python train.py --n_kv_head=6 --head_dim=128 --d_mlp=4608 --vocab_size=22710 --positions="rope" --rope_base=10000.0 --qk_norm=false --attn_scale=0.0884 --bias="all" --tie_embeddings=false --init="normal" --init_std_o=0.00417 --optimizer="adam_variant" --beta1=0.95 --beta2=0.95
Each number is 128 + 24 x the weight over its row's rms, rounded and kept within 0 to 255. Layers, rows and columns count from 0. Numbers have three digits each. The size before them is the row's rms in percent of the matrix's.

# layer 5 MLP down (transposed), 4608x768, rms 0.025, rows 3640-3689, columns 0-63
102:112130142135140147116153130140115118134115111146129119110124106124102170135134132130080156110118100154112073110127135154140153103142116133074070125112159164131157114142141124126171138134167137
105:117089141119132163140132158125158122120111102182174107109088113089137157130137132141122124149123120116135121128125176174107136153101126151094138110117123134077102103092143165125097131152122118
107:158131147078078141141116163079123140084161094090103129147119123135121162143139096136110109167131134124147101123108108115109105134148081174126118184133121128152173095139134130124130118119093137
094:106125146113120116107179087097133141142094150115106088121125072153106132115141169132089159110158124104160130090147114159144144120135131092095145116127124101089147117130146093104128129137166124
104:147078080151093105128126155144120124099115108124107102127130112113118119134122150157127144134126122114147144122090100153146131105136125132160130110138138178118156150141147155093136120124126126
096:142163157110148138130150110157146139135120125106103142114121139146162103138116126127121121115117170107128137145087126142164097146183138071137141115129140118124132107148142190108105122150158116
099:144168111096118130133149126089167113094114134134100115153103158126129105190130140135107066113104131129153117150150126101115090106140145113135087114171084142137123107121099118098112125148134112
101:153094112096121111139111099113105129108165130141112156114132180136144133118079133082155099126105114193147110112077123092161169109173137156146108058152161100124117150187122085116107129142121162
100:140125093121129144142151136082133095124134147135137121152083148132098120127134135105136119127158096097106110071160143147173105128114117093117130170125115189132102098068099109134129082150150126
099:158144139140147116146072108172107123159122118102169114113080136122126139121163148134112158140131133144157136072120150162136155153130144140123161132121147078113125100134070120127115142065127156
101:155145149189138107149136091143073106156164115089143120130119143121167132176137127149137130113135120112161109109143137125126115157213142115143139126145140087147107131124153078151132104154138138
105:162166112105111118102114111120123094118135115130136166136127140127149153128141148123097141156118138140127119143155128101127176070133108137125148146100133099128168116126137083126094086120071121
104:130107119179123101112075149123092117157134166143101145145134133129128157108154127168097098139121132162129140175131125159100076113151126121123155121127135163136137097133142133132143124145189123
099:150122130135163125111128157153080105153133134106112182144122134130123117127098101162064149071148099184137189109087155160121125132151149123150106171118148084107133148137097148128147168121107115
094:085115168163155143109154057091169097104124186140129120140128112149109135180122128116136134123149107130187136072144118151137114144149113156104119125141140136167102110113140147140123172111128120
099:103122161105136134140103132129119124062136154166104093160102110115114157132148141144146135102147157113114131113092119101094128119150114125176114130123074114150135152145093110134150136139125131
102:111123156115132138133168121135134124139137131139106127126117122131157129123156108128145142131120157056113163103121129123168141121183126131085140136146110110103176143143111121149124097119147117
105:189130132148133106127102075161127115143138114141146133158103166129118150088126123141110127100086115089086136146123145112102124149142134106121090095112085102147095136139126127147109137099151126
096:084122137137056122130134145130108120117163140108119146177180073183108137151119163086129095136162131126173165126093123142083111136113114112144184146098119174167136093109116090129130139163127112
107:147134142125095102119123134153152141151098134163124158143147145117100045133133137177128089149112133136109136187071071127142138141121129079131130127151111131117110129177110145136098115149110125
092:094141123126106144158136148111156106135124103114117140145118108115104133142167089134129133136105048123112134106119159130136113140115118128156142136087176138173127150087112152121140119146124139
105:109141126101075084148122132141167129133133087119152114141120144168108150104168124132119125122149160162101123093107176146142110135125156080135087145105207151103105089151099112098137133128163152
099:164130139150158101127135136162106149136127111127121125122149131075153144116147150079147133097071153122134114110116094142118120126140142150090136121108135128145130145090150145175129099134119147
100:141152107120078141132101150093143112137114104138121071129106104094143157164109140164140122103131124152113116114097115143114159130119130148126132118135180105132102130151167144123136126103150121
117:119119147130124096145108116139153171143146130106169102139107137145122123126142154069095153137112144097147084148138124115115083129168103179151119163131146140152188148147101130086121088116150141
101:080174101101156110146122154085133145110121079154107112114098140101115132097086142146123132124149127111113116084168139126157125128127130122118113141153111137134143136129151097091096123153174109
095:156113142118168159118158158166114112110080113160098084091116145134128131157122070114112140099159154171091077141127143166154137105101115140140108132140121110101087132110150185134107082089134147
090:074119116133124080125168116132120169138100114146150114162166159150081118124122149093122149153137103131127154111086151136141102141088136119098080145131140144110137087131127147089102175121109127
092:137089120152138162138127110128136118150137168142138094158086166174134139153145120143142137172129126138131125151138150152115069103151134172138131095109088125077117099104153128128136177110116076
100:129118130105120109138124141106132137115161129145114088120104092171125135117092128111136106075114105128179137146132094115117132151107131173151134125149155099100093101128088089165123169142124105
102:124121129158126159107149112131134083156125112119150140091121117121153141115085145085171131158162140119107116154132109171074174106101143123089105140140131178115110119100148163120138130133127134
097:167115136136128151156113129148145121135109118160122146128155091158113132108092153118143140126121154137083079134125148131171148140132164168109134155112080117187059115132155112125125156110121091
096:132131170095126109117125163156105081121120146112118153093135153108183118135147127132124121132154149158137163111152117104127138101110156118111117117118140145120130081088149125097124140122189056
092:132094078127167100142158118093167179156168157146116150132139136144106126127110116146144131124142118105162059126131180153114095070117123105137113123146143143132115101139140085163108124141166163
094:116131097090113121124141126174116141142135137138098151145180141079130134146129137146135102145181118171150163101134084126163147131175143117064120115120140163116165104098137156110161096188159127
101:106094129120099121096126081164149151155127137140121112152133102118116107127111115105117140106096176121113131147095121155130127122130164160134110115126103139127120138126128135162146117136135106
099:169094107072138144132087124100137143129102095129134105130157146129138152110126101133142137122131160136127159149146135094114142108124121116160143094118149154162122150128071135148107074195111166
092:135099142193138156144124134122112131131166122153132145112145130129163090134135110157149134135080126121119148108138150146134096172103114161097131131146127110101129124107107138063097130088073136
098:137107116076092109095114119109137187100136105132128146154105107101127126110128135105081127123169162176125137144104163100143147109099138131163107155125112070136126135063134104124127116158128145
107:165105158162116144110059116161143092141087114100118120122140078161126108087126150159136093141130104116109168150091110109103110137097111101100137124115129147149099166184156125137134139129120114
095:118167132137114140146122157163170159109159106111186138110130103147124107151111141113098110156122114109140100155120155084108155138127108139149146154158089168124155135114139081143109142118108118
097:142139074141114112148163144084110129127150142137131136107138132149136119116099123159153160129118084138129093146173125112143124165103200150122134101166133131112099134149097131113173129060159133
099:121126126121135135110174131114110169090130108138080123167135134116132147144128136124142135123145122112159133152125152150141093086097133119192189109098121133140106118152112124140120095149117130
100:115159100160105164150110113104120105141107154131136120121130106151137116111179149156125090182123180111147105071137121153144152120113106151124137121113106085154104124177142100158157133130129106
103:140126147098116127136157163127087137152117130154168090080121127090144127116145162169128134138085073107143143151194115143160121114160109174059150122133148178098089111132144117123115134118177137
096:138136123120121130070148130142110180141123191122157143101125149109169108151106134127129123110102120116136143132211114151115108086129132111141134173138137108167151138107140130122105168108177143
092:134129121125140104082120134136107111134131127150105092129171166132138114116134135154113129130090113118120072114113140112116128138125109143106118158151075129123120141148166127121109093173115105
092:171104114170115100155144136102107144131147105111108143124102091146106100172161132157134114109133091142120140172136065167114111099128132108129126121116129138117091097134101109130149169169158103
104:145134148158123118149112089082128133135120173126167172167139142152117062104130132136099160141107132111115156154119129112145162109088119130127119149127102129127166169103133137124118114106157139
104:153121142194096135099158108127111134114122148121072113137098154137150111109126119145160105152108149117138144131165103146115149120119102148128160123160112183130141151164153077114127141148094098
# layer 5 MLP up, 4608x768, rms 0.0285, rows 3641-3690, columns 0-63
105:168123108110111118166103128096113160128146137085105126152165121143080126128101126149142088134123125139108174150119129084161110100133145106119103105146138125132172141164118100127126106097120125
102:105098113156155168150172129149101059205140164124130162159108144159141120138102129132083144189129087091134134160118162129131113140155158101107116113114119104142103146158093169149150128159131143
095:117125112141156137137132150144112148116161118121172124106096131129121135139167087135157132154084113090113113153146128121122096123110129117143128165105144143109071126151123201128148150125112144
104:123150113060166131125152159145125161139142139129106135126122149140164139127173120143092133137138172099077097115154085115088085152107158108130111083153139147153084150099127146098133157129142139
097:107097098140113154088136161138115116126129154125126157153145128105124139120104148131146099151147150135110113114119076116165115166076106116165094128089135097137126143095087094148166141121113116
096:113115124143113141113106100138082121110144129129121137127140120126102130104115119110159167173156107091126109121126138173176160175128166142124161106118150098161098168139148103157143136136160195
102:142164114139123148170116165134142134153137122135132065133140122106133117145168098149134145118168129121131079149103119187099090195126108116149134127167120165139130154089140115080150149118171095
097:125102127123132146141088139167168097111124133138170108127118103103158119102146123120090151113077136143126129177134165102140091126124079122142093083121138060131131143157136123135141122113123133
100:077122117134139129129144153087133092148122135153112109130138120149103129139104096138146145131155130168106122147169101104171121149094124073128085092159118108150117147139176167153121134163118120
101:155126083119124160099145183124138121070049123123129115117098106134119164123159094122116113167117098161125183091101110117125127111105088109107120148121152142121126110117149121124116126137116089
101:091119146169165077168124188144161117128111140126103112108140132164106105125084125125120130123160124126117079149143144145158095164126146141125133106174114131136087161130143172132148149136160113
105:104161149094141130166163121122138154171137124126099134094141149137132152193101112120126197123089122101111113105180149135131109145108155148102105116110142146128159195151131124068140112136123105
092:097125114112132149150148106111168127121091114130153097080113161156137103172116147099162130141123118098140088150136080094150114148127115113149173082148120141139109115138161166126116111093177099
099:199105128080156131117106190126142115179123074138144100095128126144137124109130140167169116142145117100097161138119113136162094109146107083153106105137169091110152149163183115113162128121082180
099:134144115159114115134110133141111080145153111089172192116108113149101158144114140122113133160132097130138144162152117152189112106125136104120131141105124134111103081147136167108108142125120139
099:161146114125103139119142135108137114117101126150132094083124096114154174135113138157096120150144098203141126162119160129119109119109128109132122085145183146107069118129151162132087172125083146
102:066161152106161135114106153165139124134142144108110073159152114106155122119143159126139122132109158141151109182149107121171118149140130144120173139135144152104146142178161159145118097125120124
101:153135126108160114150168088147134163113107122098100100088113175096129135126129154178119149121114130153108147090108163122176160119143088124105130085120151115106171147122128148096097085110094147
101:145126108116096138144143142128125092124138113108150139126075120141153171154147117091127159141158140097127137121160175110155149117187137117134122121098116118152154141087133107100126119134103111
093:175097101149126097111103122112099133159146144113120136115134153110150141167112120116149102118119150116170107164161113084116130090156113129073127118177113127099119132145115102114120120108114134
104:141093136099119134119148105156150160097104148113125135129121139126102139154161064144135143147133145111131123146124108114131117098142096119123180136137122161143164152110149102139092099149126154
100:115130124144120218108131145124132111134188169107203130128154104151124121162118099087143134131135149123106114138130080123145127108137084097146144152127117117148131172181120117155122131114157150
101:092094114171166132129129102152108120130129145073118145156143119155149105128152135116140097115092094107129136116131126117150079131146121105097104111076105123128135139114099157116139127138149110
108:132115161098163146141127141115081135162158139121114144063121103112161127186103103114107122159177146130137103125118129147177124110148165108127158110120111121122072116133108119145102085182134142
103:170083100135128149092121133153152123108105138100104108110133128106135142138152151130104122135143132136129122119109133134118097112113156121133088115136137168101159127128125141137108094110108110
098:139128131129102114128129118106138133127092137110130113131174151092093144122116168169137097131111121119155155125125134088141141147153146158121148136126148139144121104127089088138142130127119171
094:200134126107138147149127133120139099122183153091109131082117123085125174173167137152117125109121123093095116116174090169091142142144180129150174138138152118128154163122123087148138097122168132
096:103127118095144120150173149156125119131121106089127135148131104119124092133093100138109098106113172113093112176116061120104139111149167114154105121132141169093143158172139145090140083133138154
098:130131150128132173138102133113141121136126163107121161088155157114149110145089166179121128167106159151118126125100132154134148125159109084089115098134138104107128129128136187134154094135145135
100:117123148084133139116119143108124121102129151122094107144124138129128140174172129129127108116072109144117136132122141076165084120130131085124115127102148116127119138185135119140127126124153147
101:105172125147118128124128119108115113128125135123145129149086178113128166109152138174109139159104103122163144108132151110113074141149132097146125090130171089079139136143149147163131148143110140
098:124129103141166142167184076145172141106147096134139124172097110127103148103087090142114110120110131087112101136097138108139122140153079144138140124131115114133150146148096174101116128160110131
095:121160132150119126131079160116124102077145123138160068093133123094144121149150127145134125116088138150118140113136096138135133178114135152151158123123118143152148144129143131132129125086101093
094:130095125132105130129106176061171142106128113128137079100125111150103115147131099134107157092079148109039098130121142134128118129136096144160155137131140084122077143155159112148107157083112121
104:160125147071152100097130186129148107095132118143150141113103128124126147097117155134122106188096093078134107105137154127139149134157127102147162145112132139109080114122171124100139150085161162
100:097159163161113153159129135142100161162119147158110143094153163145132114134076114129088130130132134101098055123093179188144137154130142092140119099107113162095108155120171174096150188107169137
097:144120149076113126122165172145136120119151135104119127139116129163139162138099114132096140117146124158083130133129099127148110123151107099091144092152149132121065113152132149174125098141123124
104:112106126138156139150120151111108133124199127093110138169137127130144138179072078131136098111140105112129128090165126117126136107113117111064143111154135110105152147176124142136099137137133091
106:104116155091133153144167127118131090126132134165118138154151149099174112154142151180116111104089127116137087124157147180159141130150135134105142101129193116116124139134124142112107115151131155
097:094106118101143109116097102125126107115138127128085132156145164147095082142109120104153116132122120130093128090174141129166084148134122141128120102125161114125124132120149177116124134147175148
097:089132134112141131143121124117149133137114098150136136092134130074123151130154096073117113152126176111127148140107075142149159124160088137127136154097136139147113142117136130126093124168117111
099:167179119135106106119095107133129106161178148117120142114133120117154089130120145159124114137106126103099122122108127114137142166155126159083104165120138118129123144094146151117109163121131121
103:152134121114132129053119173173128120098126119143152127143132137095132163133105116120137134075144078140081150130117107151134110160152142124126114129161123167085103138088143143118131117172114132
102:153112095159115121159119150114138107083144108112092132141111106160128146117116079120120088116142151139128152098098133113119139131119140110189105125132159103146148108115117130172150132151113108
100:146111129148162144173137100119135078090129113127163104159112090148112137112169106125141171162137110123116159136111130132132114145141114111163142091135149161106088117098114144155137121140105118
100:066109128110143078164106097104168081106174124119112145139115100090089143108159145156138123095155135146146136111172131140130134110139149104154142125101150088098124162132070113101180188154116168
095:107149159078106153058073145138132129147124140138147131141127149162149130108112120110122153153105134141143131118117162125140089122135124130099104108137124126152155129105152143164105090128102172
101:107128113118153149166120158156146142116142133115105114090163137048131127155129131140131142110163129144155124108145118167141112162145161138122120139118124158111147120132118125146155160179109119
106:115124103124111117137108100108127124137142116135162105134147133135148129142141120126119119143104131147138144109106155114108114128126135129153124161143137094158131115110088153129114139120138184
096:127136155112128163164157128115154133116092149099150118094119098104127102145140162172115122174141110090126124126121123163110046126111135124134116091162153188120125132151098122067108113157139117